Weights of a small GPT-style language model, trained from scratch on English Wikipedia.
Size: 8 layers, width 64, 2 heads of 32, MLP 256 squared ReLU, vocabulary 16384, 2.48M parameters.
Architecture: RMSNorm before each block, rotary positions, embeddings untied during training, local attention windows.
Each number is 128 + 24 x the weight over its row's rms, rounded and kept within 0 to 255. Layers, rows and columns count from 0. The size above them is the row's rms in percent of the matrix's.

# layer 3 attention output (transposed), 64x64, rms 1.18, rows 14-63, columns 0-31
size [103  85 108  81 109  94  88  98  82  78  87  94  91 105  81 115  96  90 109  92 104 105 115 121 115  88 107  96 100  97 101 108 104 110 126 105 108 100 106  95 108  98 104 102 107 115 117 121 110 122]
[[128 138 127 120 139 132 191  97 168 116 141 102 107 138 139 117 126 145 101 106 138 132  83 107 101 127 158 137 143 137 127 162]
 [138 127  76 137 146 108 128 158 125 121 151 135  87 113 113 156  64 162 112 138 120 186 126 128 110 121 110 118 141 121 116 131]
 [123 126 114 108 135 146 170 166  79 153 116 126 100 164 126 135 139 125 104 135 127 119 135 114  96 154 111 138 106  82  91 129]
 [116 113 145 119 129 159 135 112 140 111 128 129 118 177  91 115 144 104 120 136 161 130 171 161  80 140 138 127 159 112 153 135]
 [130 113 147 153 123 123 113 128 104 117 112 109 143 128 130  89 116 126 141 119 123 142 132 148 154 138 166 136 144 138 173 123]
 [137 140 158 144 102 133 149 142 112 110 156 120 164 107 125 162 154 122  91 156 146 121 152 112 145 155 146 121 132 134 129 139]
 [119 147 172 126 131 169 158  99 189 155 117 155 118  94 144 120 124 135 142 143 170 124  96 145 125 106 124 141 138 155 120 130]
 [136 130  76 168 133 169 113 156 129 130 143 121 175 165 129 180 140  94 118 135 131  98 138 122  90 145 163 143 109 139  94 133]
 [129 164  98  73 121 105 145  99 111 148 162 130  92 156 117 132 104 163 105  73 153 122 163 109 115 140 107 136 116  78 125 122]
 [124 124 102 168 135 133 155  95  91 113 120  78 101  85 108 132 107 123 136 140  94 173 150 132 126 104 178 157 117  93 155 104]
 [150 174 116 156 184 116 108 160 151 120 128  91 123  96 157 115  98 106 139 120 118 143 113 116 106 124 149 156 126 130 135 138]
 [112 106 120 111 124  92 135 140 140  90 110 115 147  88  80 121 137 122 128  65 132 135 113 135 132 133 120 111 124 117 124 123]
 [ 99 137 104 128 105 118  84 113  76  78 178 114  62 124 129 111 108 167 177 120 132 121 114 133 135 119 132 111 126 135 118 158]
 [ 96 185 122 132 136 134 155  93 152  92 136 123 141 101 133 162 136 131 164 138  92 121  88 119 142 145 123  93 151 133 149 157]
 [124 143 143  94 121 124 147 128 121 132 104 138 130 122 165 130 124 114 128 104 152 133 107 113 171 122 158 103 107 155 132 105]
 [155 143 139 150 122 113 124 161 160  87 132 105 132 173 108 115 137 163 115 140 141 111 156 113 124 137 146 142 105 131 126 159]
 [141 150 126 167 113 166 116 146  99 151 117 111  98 142 141  96  83 155 147 101  98 144 136 144 135 162 108 151  94  61 146 171]
 [133 137 180 110 120  94 153 183 137 146  98 117 128 158 119 102 147 104 125 104 150 120 127 143 113 143  96 116 138 127 118 108]
 [169 192 110 112 120 138 107 110 127 138 127 122 109 107 132 115  86 129 161 160 160 156 139  98 127 109 122 126 102 101 153 133]
 [102 123 146 129 153 164 129 109 116 125 120 127 120  49 141 154 116 110 126 113  96 152 143 112 117 110 129 112 141 149 172 107]
 [133 111 124 132 116  77 152 152 116 116 112 132 143 160 124 147 157 134 166 122 132  92 154 124 118 140 184 111 160 166 105 166]
 [123 158 134 149 126 101 139 113 151  86 195  97 103 100 120 157 180 124 140 129 125  94 121 103  72 116 141 139 151 131 139 147]
 [146  85 107 119 150 132 112 140 125 142  82 141 151 128 110 144 123 141 123 120 106 141 154 160 116 128 147 110  93 129 123 116]
 [119 158 144 140 142 114  89  91 147 107 156 142 131  96 143 123 130 154 171 126 120 113  94 125 127 167  91 135 172 154 115 163]
 [118 127  97  96 175 124 150 134 137 117  66 138 156 123 153 185 110 134 108 146 144 141  86 122 133 116 111 143 120  83 152 135]
 [112 130  39 118 157 112 116  99 114 114 123 128 170 154 132 164 117 120 119 107 153 116  77 121 165 127  91 134 131 113 143  93]
 [108 111 119 141 120 119 163 138 131 148 104 154 144 140 103 128 154  96 105  99 144 134 133 135 127 159 139  96 112  73 144  77]
 [144 132 111 111 143 156 124 142 105  97 155 132 152 150 143 109 126  91  99 125 105 106 140  96 130 131 213 121 149 120 111 172]
 [128 154 123 101 123 162  78 169 111 107 114 127 157 146 119 144 142 159  90 132  83 145 119 132 170 145 125 132 131 107 152 126]
 [105 167 129 182 140 155  82 131 121 118 138 106 143 129 147 111 150 103 128 114 151 114 150 187 113 148 116 161 128 110 120  70]
 [139 142 145 119 117 128  54 114  97  74 148 117 140  90 134 146 136 140 156 153 147 125 148 104 145 120 101  97 124 143 110  98]
 [135 134 109  96 124 121 144 149 137 131  96 137  61 150 126 146 123 136 153 112 140 121 111 138 109 138 147 169 149 111 154 151]
 [109 151 108 154 147  84 163 142 135 104 119 120 119 144 100 144 161 117 104 113 111 165  74 131 136 162 106 135 139 152 162 118]
 [139 145 128 136 132  95 125 111 134 120 127 105 156 171 147 121 180 144 152 137 123 102 122 116 126 127 145 185 149 131 147  87]
 [160 128 129 112 138 143  89 148 113 128 147 132  86 172 160 103 112 110 119 123 118  93 127 110  86 123 132 115 115 151 140 114]
 [112 103  97 138 111 116 154 166 159 120 126 118 121 165 105 143 156 141 145 113 114 150 134 149 110 164 118 207 136 133 133 132]
 [ 96 178 128  93 104 151 141 108 101 122 130 134 126 151 152 172 100  85 139 155 118 125 118  89 183 161 148 147 133  99 144  92]
 [165 119 141 119 113  84 137 139 151 110 160 124 120 183 148  99 142 145 107 105 149 134 106 108  94 125 156 136  70 155 126 140]
 [148 140 104 144 122  99 105 115 131 154 135 125 132 139 120 175 112 119  85 124 132 106 166 128 131 119 151 134  84 104 149  94]
 [123 125 177 148 150 123 124 137 129 149 105 168 140 136 131 140 119 184 150 103  71 145 119 154 153 124 112 101 150 141 127 108]
 [147 181  86 126  99 110 170 138 132 137 106 120 141 141 158 177 139 111 141 132 141 116 138 118 136 135 134  99  96  87 120 148]
 [127 134  84 135 162 152  84 132 121 134 140 156  95 119 141 126 127 124 111 140 122 164 115 151  96 144  95 106 105 126 131 127]
 [120 152 161 141 108 154 169 148  91 171  94 153 147 104 135 117 150 100 173 124 156 137 128 116 168 144 123 146 136  98 130 132]
 [163 130 146 154 125 129 108 133  68 137 136 134 124 146 167 159 128 128 130 110 119 135 136 129 139 158 135 132 146  78  99 112]
 [ 68 133  86 155 155 124 128 136 117 110 104  82 132 124 135 162  88  57 118 124 116 117 102 182 170 130 153 124 129 151 150  99]
 [133 174 116 129 120 132 113 105 128 128  91 128 112 130 133 120  99 134 150 100 103 138 121 142 189 133 119 123 102 105 150 126]
 [111 140  88 128 101 100 102  86 154 120 105 140  99 136 157  97 116 157 167 123 139  87 169 153 136 121 149 105 142 120 136 152]
 [142  98 145  92 108 149 161 165 106 153 114 176 127 154  78 115 126 130 157 134 131 143 147 126 114 116 126  97 140 129 119 119]
 [130 122 114 135 131 183 159 118 126 171 170 128 120 143  93 135 115 144  94 162 105 179 104 146 114 134 138 129  94 142 135 141]
 [133 101 123 168 104 145 162 158 112 151  84 141 132 163 148 111 154  77 134 149 156 125 169 162 111 145 116 151 136 132  91 128]]
# layer 3 attention value, 64x64, rms 0.329, rows 15-63, columns 0-31
size [ 92 119  79 110  94  90 100  85  81  98  93 101 114  84 107  96  96 104  83 102  96 122 113 109  88 100  92 101  93 101 101 110 107 123 101 107  99 105  97 104  93 109 106 105 101 109 110 112 116]
[[121 112 128 106 152 108  85 140 119 100 147 139 141 145  93 172 116 173 141 144 134 101  87 147 127 106 142 145 190 106 124 138]
 [147 103  89  99 150 113 104 123 179 154 169 126 136 142  98  94 163 126 112 142 106 120 137  66 148 114 125 161 111 154 118 168]
 [157 115 132 135 110 116 126 105 147 118 128 148  84 158  74  96 145 120 122 150 167 125 119 161 108  71 122 116 114  91 148 156]
 [108 150 119 175 118 130 105 128  98  89 145 121  70 123 137 136 102 144 114  96 124 138 159 136  78 149 131 173 127 125 138 125]
 [150  94 119 116 121 140 100 141 145  90 128 152 120 105 142 117 102 147 118 162 128 155 159 114 123 131 168  84  93 141 131 141]
 [120 112 113 138 118 149 132 136 124 137 142 101  52 148  74 146 147 118 135 179 112 107 103 116 124 162 155 123 129 146 138 138]
 [139 139  98 171 112 131 112 136 159  82 117 158 131 139 153 164 114 109  96 127 142  97 159 149 123 115 150 126 118  98 117 135]
 [138 151 136 164 116  78 130  88 110 152 145 105 184 146 129 152 150 145 100 141 151 117 117 129 168 119 138 114 130  84 109 121]
 [ 93 116  86 123 139 113 143 113 117 152  77 124  98 139 122 163 110 156 130 157 165 163 106 106 121 145 154 144 150 108 124 125]
 [122 184  98 155 116 141 110  72  89 121 134 150 133 104 163 130  96 129 157  98 161 113 127 123 159 151 136 137 157 137 178 164]
 [125 115 105 113 116 106 125 134  81 138 128 137 148 126 161  93 121 121 131  73 125 142 137  96  94 157 114  88  92 132 103 120]
 [112 130  92 116 112 120 116 123  90  96 129 131 190 140  84 112  87 164 168 107 115 142 112 164 146 115 172 128 159 138 113 164]
 [112 142 118 144 134 166 111 110 103 126 168 155  93 143 122 119 116 135 135 112 140 146 171 140 123 154 144  97 132 135 117 133]
 [123 136 166  91 160 106 137 127  94 154 154 150 109 127 158 108 131 105 124 125 130 149 148 132 154 106 158 140 103 158 128  65]
 [154 135 122 129  84 131  93 138 128 127 146 148 155 123 170 126 105 133 116 134 122 159 122 133  95 141 135 176 112  85  86 146]
 [112 146 141 186 119  97 106 126 125 114 126  89 163 129  94  89 136 121 132 153 106 134 138 118 115  90 131 182 113 134 152 151]
 [145 138 188 109  94 107 134 130 172 145 124 151 130 127 121  97 165 169 140 132 130  95 118 113 118  99 107 114 121 144  93 152]
 [123 154 140 138 136 113 175 120 153 106 154 154 115 120 131 129 105 125 168 141 150 158 108  89 146 140  96  87 112 151 132 147]
 [133 104 151 191 136 156 120 126 142 106  85 110 157 111 150 161 140 122 107 118 105 101 156 102 142 108 155 157 114 144 179 101]
 [113  86  70 101 128 120  95 168  60 110  87 112 148 138 125 140 151 115 155 130 125 135 118 136 118 122 168 134 135 147  94 134]
 [164 130 139 147 145 103 106 148 154 127 110  92 103  97 148 139 173 118  94 100 120 102 144  85 103 135 106 149 116 120 116 101]
 [146 113  57 120  57 155 105 140 108  95 174 151 130 169 129 103 124 150 163 120  85 143 159 143 157 132 149 117 116 150 118 161]
 [132 133 137 152 187 108 118 150 160 195 102 116 111 140 127 172 151 131 103 122 145 128 130  99  87 138  95 160 140 105 125 133]
 [180 119 112 107 109 157 133 140 146 112 111 135 122 136 140 116 158 143 129 136 145 123 109 129 156  98 128 136 115 172 165 121]
 [146 129  97 127  96 118 168 141 120 104 129 114 143 151 100 133  97 147 129  96 143 154  65 143 121 100 146 136 159 132 181 111]
 [124 112 121 136 110 150 123 135 133  88  84 155 179 144 112  82 132 106 140 106 133 119 135 174 153 111 156 141 132 108 151  67]
 [137 118 150 105 137 140 111 153  98 168 165 178 163 113 177 116 134 135 115 105 135 101 176 112 115 133 140 111 152 122 109 126]
 [152 141 167 114 100 167 143 190 127 118 133 146 133 151  87 164 146 158 119 116 133 104 165 163 122 160 127 140 164 147 159 102]
 [132 176 116 116 106 153 158 135 144 126 172 140  96 165 130  93 117 110 132 107 102 164 152 152  97 140 148 150 131 132 128 146]
 [128 136 127 147 128 133  98 128 152  85 131 131 121 179  88 183 129 121 120 138 156  78 138  72 119 135 122 142 125 156 112 132]
 [130 110 130 101 155 146 121 163 171  93 115  96 124  95 101  82 125 118 176 126 145 132 131 132 132 150 158 114 103 158 125 128]
 [142 132 140 149 107 126 148 149 120 130 162 124 155 128  99  87 155 158 128 135  79 163 126 124 127 108  91 144 122 120 123 168]
 [112 103 115 115 143 131 129 127  90 127 137 140 159 153 100  96 158 158 143 124  74 157 134 123 106 118 124 128 141 135 138 123]
 [108 121 132 136 133 122 130 139 116 119 171 156 141 127 183  94 146  77 125 129 108 119 126  87 145 193 110 109 131 146 131 120]
 [117  92 148 136 123 128 170 180  92 118 109 122  95 118  92  89 167 127 140  98  65 172 166 151  80 111 130 119 133 117 137 107]
 [119 150 162  95  99 138 137 109 108 103 124 153 164  85 157 152  98 123 167 142 122 147  91 123 105 127 113 116 204 139 139  92]
 [119 134 162 103 136 114 142 123 121 119 158 105 126 143 121 137 203 160  93  99 125 104 179 120 117 155 140  94 113 125 132 130]
 [133 163 136 165  79 143  95 125 125 108 154 143 124 144 103 147 127 151  94  96 119  76 131 154 118 133 128  85 127 167 132 116]
 [126  79 142 148 127 137 138 126 118 135 178 169 109 134 105 144 134 136 118 142 112 138 116 110 151 143 143 145 151 125 122 152]
 [173 183 160 108 101 115 147 148 131 108  98 115 160  63 148 120 132 161 163 110 156  84 146 144 140 131 142 114 120 143 147 144]
 [114 142 112 119 111 174 122 151 128 160 125 134 149 165 126 130 151 176 159 150  99 141 124 135 134 146 114 125  87 163 136 107]
 [136 148 131 104 125 135 100 113 126  88 126 128 124 121 136 137 121 118 171 138 158 118 120 124 146  99 122 133 190  99 137 156]
 [122 151 178 130 121 125 103 156  98 167  92 156 124 156 172 120 143  93 142 113 155  99 149 131 136 151 101  84 126 116 114  87]
 [115 138 122 139  78 130 192 139 127 142 139  99 133 110 150 117 126  72 139 139  95 136 117 132 114  99 164 125 137 128 137 151]
 [ 93 114 150 131  90 144 171 109 117 123 102 154 111 118 119 145 146 111 148 101 137 104  80 135 136 101  94  77 153 147 137  88]
 [103 122  95 125 119 113 124 117 160 123 107 111 101 108  88 107 148 149 140 133 164 103 153  98 128 157 172  76 156 167 125 166]
 [131 117 107 125 107 151 105 143  57 104  99 137 151 119  89 141  91  98 141 140 129 169 119 141 157 136 135 116 144 123 103  81]
 [108 172 124 143 155 155 154 105 113 163  95 122 158 152 145 163 137 156 134 133 123 128 129 160 145 171 117 121 144  95 100 115]
 [120 143 147 120 154 179 135  94 125 137 128 151 100 102 115  90 104 101 162 141 139 164 131 148 100 133 108 112 144 131  94 163]]
# layer 3 attention query, 64x64, rms 0.26, rows 32-63, columns 0-31
size [ 96 170  85 142 107 127 103  91  78 105 116 110 112  98  87  90  82  88 104  64  83  76  83  87  84  93  68  79  82  81  66  80]
[[112 111 186 120 139 107 165 104 145 114 125 149 157 131 150  90 166 136 181 113 132  77  95 127  79 146  95 122 145 187 109 117]
 [135 153 172 143 135 134 128 142 121 155 132 118 132 111 125 137 122 127 113 147 127 141 134 120 158 130 136 145 140 105 123 135]
 [126 112 145 130 128 111 131 111 100 174  91 150 127 151 131 108 132 134 135 136 119 137  91 127  63 117 107 148 122 158 110 137]
 [143 133 182 152 145 162 125 146 120 148 150 131 115 106 124 129 120 128 134 161 131 132 133 128 147 131 128 161 144 130 126 133]
 [126 115  81 109 147 119 137 115 125 133 110 134 104 174 118 142 103  94 119 156 143 121  98 117  53 124 121 128 116 139 118 118]
 [126 141 155 141 137 151 110 118 120 147 136 130 115 118 112 138  92 154 120 148 122 158  88 143 132  93 113 164 152 141 136 131]
 [125 142 178 181 145 153 130 111 125 138 133 149 101 128 133 129 123 134 141 132 109 151 113 153 146 117 116 169 151 146 133 130]
 [165 127 151 135 157 138 156 150 155  81 154 125 167  87 136 121 136  95 104 120 110  87 168  98 139 152 102 121  99 132 133 111]
 [123 114 122 130 123 132 120 132 135 112 156 136 156 109 154 124 126 111 129  89 134 101 156  94 169 146 112  80  76 133 119 104]
 [156 122 108  95 130 109 150 155 119 137 120 137 163 119 116 118 148 105 118 126 137  97 151 107 106 163 126  93 111  99  96 140]
 [ 81 142 134 142 122 143 106 127 140 129 119 118 123 143 140 126 169 167 170 138 107 153 139 155 147 158 153 148 156 125 153 120]
 [115 119 166 144 151 155 134 109 127 144 106 120  89 132 104 122 123 186 135 116 101 171 113 177 121  94 153 154 139 149 140 116]
 [111 131 135 155 138 144 106 100 131 112 135 150  95 136 141 170  85 120 162 112 135 155  94 128 152 119 130 156 132 170 129 120]
 [148 132 114 102 131 107 137 127 119 127 141 116 164  93 112 117 115 127 102 133 127 103 136 109 102 127 105  79  97 107 124 103]
 [ 93 131 155 131 175 178 111 149 148 152 120 137 100  97 118 102 172 148 142 142 122 111 157 113 149 137 129 118 128 130  92 141]
 [161 118 157 164 154 149 161 106 131  79  99 141 137  96 131 154 116  84 115 123 135 122 138 159  91 151 108 149 133 133 129  92]
 [110 135 149 109 118 140 159  99 150 145 131  86  94 105  94  95 158 155 118 102 137 140 114 147 106 149 165 149 121 158 126 150]
 [125  99 109 113 116 119 117 155 132 131 141 165 127 113  96 131 122 135 119 110 125 143  97 168 112 102 142  98 170 123  93 166]
 [121 169  90  79 109 123  99 145 126 155  99 114 148 141 129 128 149 152 106 136  94 150 113 177 149 127 148 127 125  93 173 112]
 [129 114 138 104  95 118 163 113 151 122 163 151 101 111 153 128 116 100 139  79 156 126 108 132 125 131 131  98 125 148 121 144]
 [119 122 151 117 133 116 145 157  99 180  85 161 128 149 153  87 136 119 144 107 107 142 132 145 141 125 100 156 122  96 105 129]
 [107 141 109  90 113 119 153 142 138 164 135 125  88 165  90 105 168 125 135 137 111 164 115 161  77 135 154 171 145 115 127 139]
 [ 79 138  88 152 147 159  99  87 132 124 138 107 144 121 172 127 123 108 137 160 116 106 164  84 163 146 131  99  86 151 158 114]
 [122 123 114 101 112 136 126 140 110 167 130 136 114  73  79  97 107 134 128 171 146 151 105 125 125  87  90 141 179 110 127 154]
 [143 133  84 146 120 175  86 115 111 102 104 113 140  93 116 171 100 138 139 126 103 130 159 140 166 169 107 151 113 104 167  94]
 [ 96 144 121 175 150  78 105 103 166 107 145 123 163 148 165 112 188 116 159 148  93 102 149 103 123 156 126 119 118 133 147 123]
 [144 119 169 138 133 174 118 153 111 122  73 108  88 111  94 105 119 116 115 103 131 134 159 138  99 117 163 148 135 133 111 126]
 [148 137 138 126 110  70  91 106 149 121 150 105 127 138 173 115 139 141 116 135 139 114  94  74  98  98 148 122 124 134 107 153]
 [132 117 133 108 116  73 106 111 159 132 140  82 118 127 110 136 156 167 141 121 164  91  63 111 129 104 119 131 155 148 131 149]
 [110 148 103 109 112 157  91 131 100 132 101 127 143 147 133 132  99  83 106 168 161 151 133 114 152  82 141  94 109 110 131 114]
 [128 115 143 133  71  92 165 136 132 133 128 125 111 110 112 136 124 102 143 115 124 130 125 130 108 114 124  92 165 123 153 127]
 [115 120  73 130 129 117 117 116  95 119 141 149 133 130 128 112 109 102 142 154 118 113 144 116 115 154 139 132 120 163 132 143]]
# layer 3 attention key, 64x64, rms 0.267, rows 32-63, columns 0-31
size [105  98  90 121  82 113 104  88 104 106  95 107 117 176  99 105  85  81  82  73  80 103  91  95  95  88  77  91  74  82  79  82]
[[173 107 116 100 140 150 126 115 160 113 140 159 132 124 132 144 115 122 139 138 134 111 165 115 132 104 139 108  96  92 102 101]
 [104 119 125 124 135 121 104 103  86 154 103 130 137 129 136 100 140 151 134 102 110 125 103 132 125 136 127 125 140 176 153 153]
 [153 124 111 127  96 145 100 110 128 127 133 137 153  86 133 131  85 121 110 134 143 125 156 131 147  84 144  53  96  92 167 131]
 [ 95 127 127 141 124 117 107  85  92 145 119 131 132 129 152 120 132 160 170 121  89 162 117 125 149 126 128 113 130 157 159 140]
 [179 148 165 112 134 106 147 137 149 114 158 146 149  92 138  95 110 119 125 144 164 113 132 131 134  92 110  71 175 136 114 147]
 [ 93 102 140 152 130 138 103 101  94 157 116 138 117 140 129 139 129 120 159 117 103 151 138 109 145 123 137 104 131 177 127 108]
 [ 75 104 109 164 138 133  82  95  87 165 100 127 109 146 173 119 129 137 152 154 113 165 128 141 168 110 137 104  94 147 153 113]
 [140 135 124 114 153 159 181 120 138  65 135 146 114 113  79 127  91 152  94 151 129 127 116 138 120 129 133 147 127 135 101 164]
 [145 118 105  96 105 143 174 167 156 152 140 132 127 151 111 169 154 131 103 120 105 159 152 114 139 149 146 125 114  80 122 139]
 [172 189 141 106 121 111 158 132 155  83 144 128 147 109 122 125 110 131 126 109 158  94 103 106  88 148 109 151 169 103 124 136]
 [109 106 131 169 160 128  70 121 112 132  79 104 130 108 152 117 129  98 159 143 140 111 118 135 127 150 114 125 102 152 152  51]
 [107  83 139 142 136 161  98  98  95 154 121 135 119 101 145 107 111 139 126 143 134 129 161 144 170  80 116  65  87 126 141 142]
 [117 109 125 124 144 138 113 113 122 174  98 138 110 124 138 120 119 137 117 141 110 154 176 146 163  98 134  78  55 140 143 119]
 [152 133 131 103 104 129 183 156 148 139 168 155 143 140 130 144 143 120  97 130 129 130 143 133 145 124 121  78 133  67 112 157]
 [190 103 158 125 166 116 167 128 156  74 129 159 123 106 115 174  97 155 137 127 104 118 123 152 126 152 113 157 168 170 147 101]
 [ 72 115 113 122 136 100 122 112 119 105 132 151 112 114 114  90 107 148 162 129 140 149  71 149 114  91 128 115 176 185 139 129]
 [137  94 122 170 138  89 116 144  95 140 115 131 154  93 128 109  80 129 132 108 129 157  85 116 165  98 107 115 158 110 162 104]
 [146 158 137 165 138 124 116 160 145  96 157 115 102 136 130 173 129 153 122 127  98 119  93 175 111 140 130 165 169 101 146 126]
 [168 134 172 151 136  92 104  80 127 101 137 147 116  56 185 123 105 134 153  87 139 115 135 130 138 124 116  71 123 105 133 129]
 [141 117  85 140 145 108 123 171 144 188  88  85 104 168  86 151 129 115 114 130 113 153 113 104 131 126 166 154 126 122 130 144]
 [134 123 142 131  75 158 115  99 152 130 103 114 111  87 131 119 159 131 132 119 128 102 172 136  98 142  94 122  89 146 127 119]
 [151 129 148 180 134 115 103 132 105 146 115 123 124 128 125 103 122  99  87 147 151 102 120 134 163  69 114  91 133 104 150 165]
 [182  99 160 125 126 135 122 158 132 169 113 120 153 107 114  99 152 144 107 174 169 124 138 125 143 149 137 173 116 115 109 117]
 [149 133 171 124 111 115 104 151 119  83 152 123 162 140  95 134 139 150 112 101 103  79 162 153 123 152 124 118 141 137  96 142]
 [114 162 139  92 151  96 129  73 113 137 174 129 155 125 148 108 141 149 133 155 160 129 137 130 131 116 156 107 154 138 139 158]
 [171 138 134 103 119 170 104 128 156 107 130 160 112 114 146 153 131 104 135 146 164 137 119 174 167 131 130 109 107 114 115  91]
 [111 133 146 124 143  93 135 129 116 133 152 146 181 115 134 112 112 166 138 132 136 115  99 177 120 112 101 146 177 143 171 147]
 [128 103 126 139 108 151 155 158 139 168 130 132 156 130  85 142 135  84 123 157 138 141 125 174 137 123 132 147 139 120 143 123]
 [111 163 106 119 136 132 136 102 148 112 177 151 130 117 149 153 125 136 156 102 123 149 156 141 163 156 136  75 154  85 147 171]
 [114 127 183 121 114 104 124 150 117 162 181 133 161 107 140  94 144 165 145  92 100 120 119 124  95 159  88 127 112 162 136 139]
 [133 133  81 119 128 137  95 174 165 168  98 110 124 209 128 159 147 107  81 159 145 125 125 133 106 137 145 133  94 115 121 117]
 [130 146 143 128  93 106  81 152 114 142 136 123 156 144 153 103 160 145 112 130 111 144 130 140 156  98 101  89 118  55 125 135]]
# layer 3 MLP up, 256x64, rms 0.387, rows 0-18, columns 0-31
size [109  82 119 106  91  90  83 104  97 101 104 138 106  87 106 105 118  89  85]
[[148 146 115 145 137 131 147 166 163 130 104  99 151 121 143 114 167 135 144  94 114  85 146  95 118 154 151 110 152 120 116  80]
 [ 90 152 131 146 126 112 122 112 109 155 133  91 171  91 120 121 129 132 127 145 139 113  90 123  92 163  81  87 144 120 123 132]
 [169 127 117 125 134  91 126 137 143 164 127 123 146 153 135 151 143  86 140 146 123 102 110 123 124 125 134  87 139 118  80 100]
 [125 113 118 117 123 134 148 141  98 148 121 149 144 113 109 115  48  88 159 197 132 152  88 135 138 112 105  91 132 115 124 167]
 [109 106 149 109 147 124 146 147 115 114 159 138 179 140 118 126 143 109  88 106 128 109 130 134 130 158 163  97 158 140  91 129]
 [106  99  99 108  96 182 117 119 119  91 126 117  49 135 100 113 137 146 118  92 118 153 144 130 105 103 126 133 134 138 124 106]
 [103 130  67 140 132 150 114 160 124 162  82 135 142 128 131 107  85 137 113 157 100 168 146 136  96 144 145 151 100 113 130 145]
 [153 152  91 138  83 158 188 156  97  95 133 147 102 119  93 116 114  88 111 114 127 133 126 136 124 106 122 156 130 141 144 121]
 [ 73 160 135 164 122 139 118 130 119 102 132 121  64 156 136 125 129 140 112 153 108 118 109 114 136 148 151 133 139  97 126 145]
 [113 142 158  97 160  66 152 149 110 136 118 160 144 146 113 107 118 113 153 133  80 153 142 156 144 138 130 104 139 114 115 137]
 [142 108 136 125 128 137 151 130 147 125 130  59 145 136 142 114 130 132 103 148 104 129 122 131 155 151 127 119 163 121 101 116]
 [156 118 113  89 140 132 167 158 110 119 155 143 106 142 142 100 119 123 120 146 106 144 155  89 144 115 132 149 106 137 133 129]
 [131 102 146 137 128 102 143 136 139 151 153 133 173 145 135 132 146 158 107 124 124 135  96  85 134  83 155  68 122 136 123 136]
 [124 155  99 157  92 105 122 147 129 124 126 154 122 148 122 143 127 111  88 167 140 111 110 154  93  93 123  76 144  85 143 120]
 [143 121 173 118 125 110 144 131 132 116 104 143 156 121 117 121 125 130  86 169 128 109 102 135 121 115 137  93  69 158 126 144]
 [143 117 116 137 190 123 156 129  88 130 138 124 118 145  92 136 142 116  98 122 125 116 145 167 102 154 128 173 107 132 128 152]
 [115 116  69 122 122 160 150 119 162  76 112  84 158 137 113 117 103  93 125 146 151 182 112 117 124 145 178 115 114 145 122 142]
 [177 144 139 127 113 114 137  88 140 183 130 155 128  93  95 101 136 150 115 155  82 161 123 160 128 145 104 134 162 135 154  84]
 [113 123  98  99 112 173 138 117 164 120 140 201 115  93 180 147 108 115 119 111 123 138 161 148  98 119 127 113 100 135 109 114]]
# layer 3 MLP down (transposed), 256x64, rms 0.197, rows 0-17, columns 0-31
size [ 99  71  96 101  85  95 102 108  78  94  85 132 101  94 104 105 119  91]
[[147 108 129  67 102 111 121  97  94 123 149 141  68 126 118 103 101  90 127 103 152 124 119 114 126 127 117 123 123  92 124 178]
 [146 141 121 132 102 143 161 128 150 155  93 132 128 160 136 145 174 125  65 147 133 136 131  86 151 161 176 182 148  96 133 137]
 [ 76 154 105 129  97 126 137 121 150 178 139 150 121 107 117 144 152  96 147 136 115 119 171 164 138 105 125 138 122 166 123 121]
 [106 150 110 132 151 125  90 121 148 105 147 139 121 110  89 127 156 147 120 151  84 135  97 158 106 142 129 101 138  86 148 137]
 [ 86 133  86 130 164 138 147 144  91 122 100 141 108 159 124 111 127 118 106 132 113 133 140 152 110 123 128 135 143 157 101 107]
 [129 139  88  93 126  95 133 108 118 128  34 140 168 123 129 131 100 142 141 126 108 144 102 152 151 125 120 144 150 127 103 143]
 [ 93 118 139  99 133  93  86 123 164 136 164 171 119 140 113 128 185 149 137 151 131 132 122 104 129 145 145 129 157 144 114 127]
 [133 142 157 138 131 135 134 127  85 135 161 143 150 121 126 149  95 105 113 152 134 100 103 188 149 121 164 124 126 152 133  90]
 [ 93 159 164 142 127 129  65 110 129 153 125 131 153 115 169 132 129 127 129 128 156 120  98 138 135 113 104 110  84 143 129 107]
 [106 178 135 190 152 131  67 134 104 103 126 119  90  95 107 139 101 136 152 141 135 142 138 171 137 109 133 156 159 126 143 137]
 [126 103 133 134 138 128 115 121 110 112 115 102 171 147 110 141 153 153 144 143 128 132 133 156 106 144 115 151 205 129 116 132]
 [158 138 171 153 141 137 101 115 103 113 127 120 117  66 141 128  83 124 136 112 148 141 136 140 147 141 122 166 146 114 146  92]
 [140 139 120 127 128 176 165 151 114 141 163 110 133 139 135 166 118 167 189 131 125 124 129 112  91 178 127 171 123 105 164 112]
 [168 149 114 135 148 135 120 112 133  72 104 125 179 114 157 119 106 178 163 120 139 173 131 147 128 113 139 130 153 123 134 116]
 [118 149 135 109 156 144 121 132 119 102  49 150 178 144 124  87 125  84 159 163 126  91 126 150 122  85 151 101  82 144 154  94]
 [145 149 169 135 136 143  99 134 118 118 126 122 107 130  78 116 118 160 141 110 139  66  89 126 146 127 119 122 121 120 144 121]
 [162 119 181 145 100 129  67 111 157 114  89 153 125 162 129 136  95 135 115 142 145 167 168 142 107 141 182 138 154 119 154 136]
 [148 140 134 131 152 113 118 135 113 118 116 115 121 118 137 113 125 125 144 117 133 115 114 163 131 136 171 163 185 145 151 109]]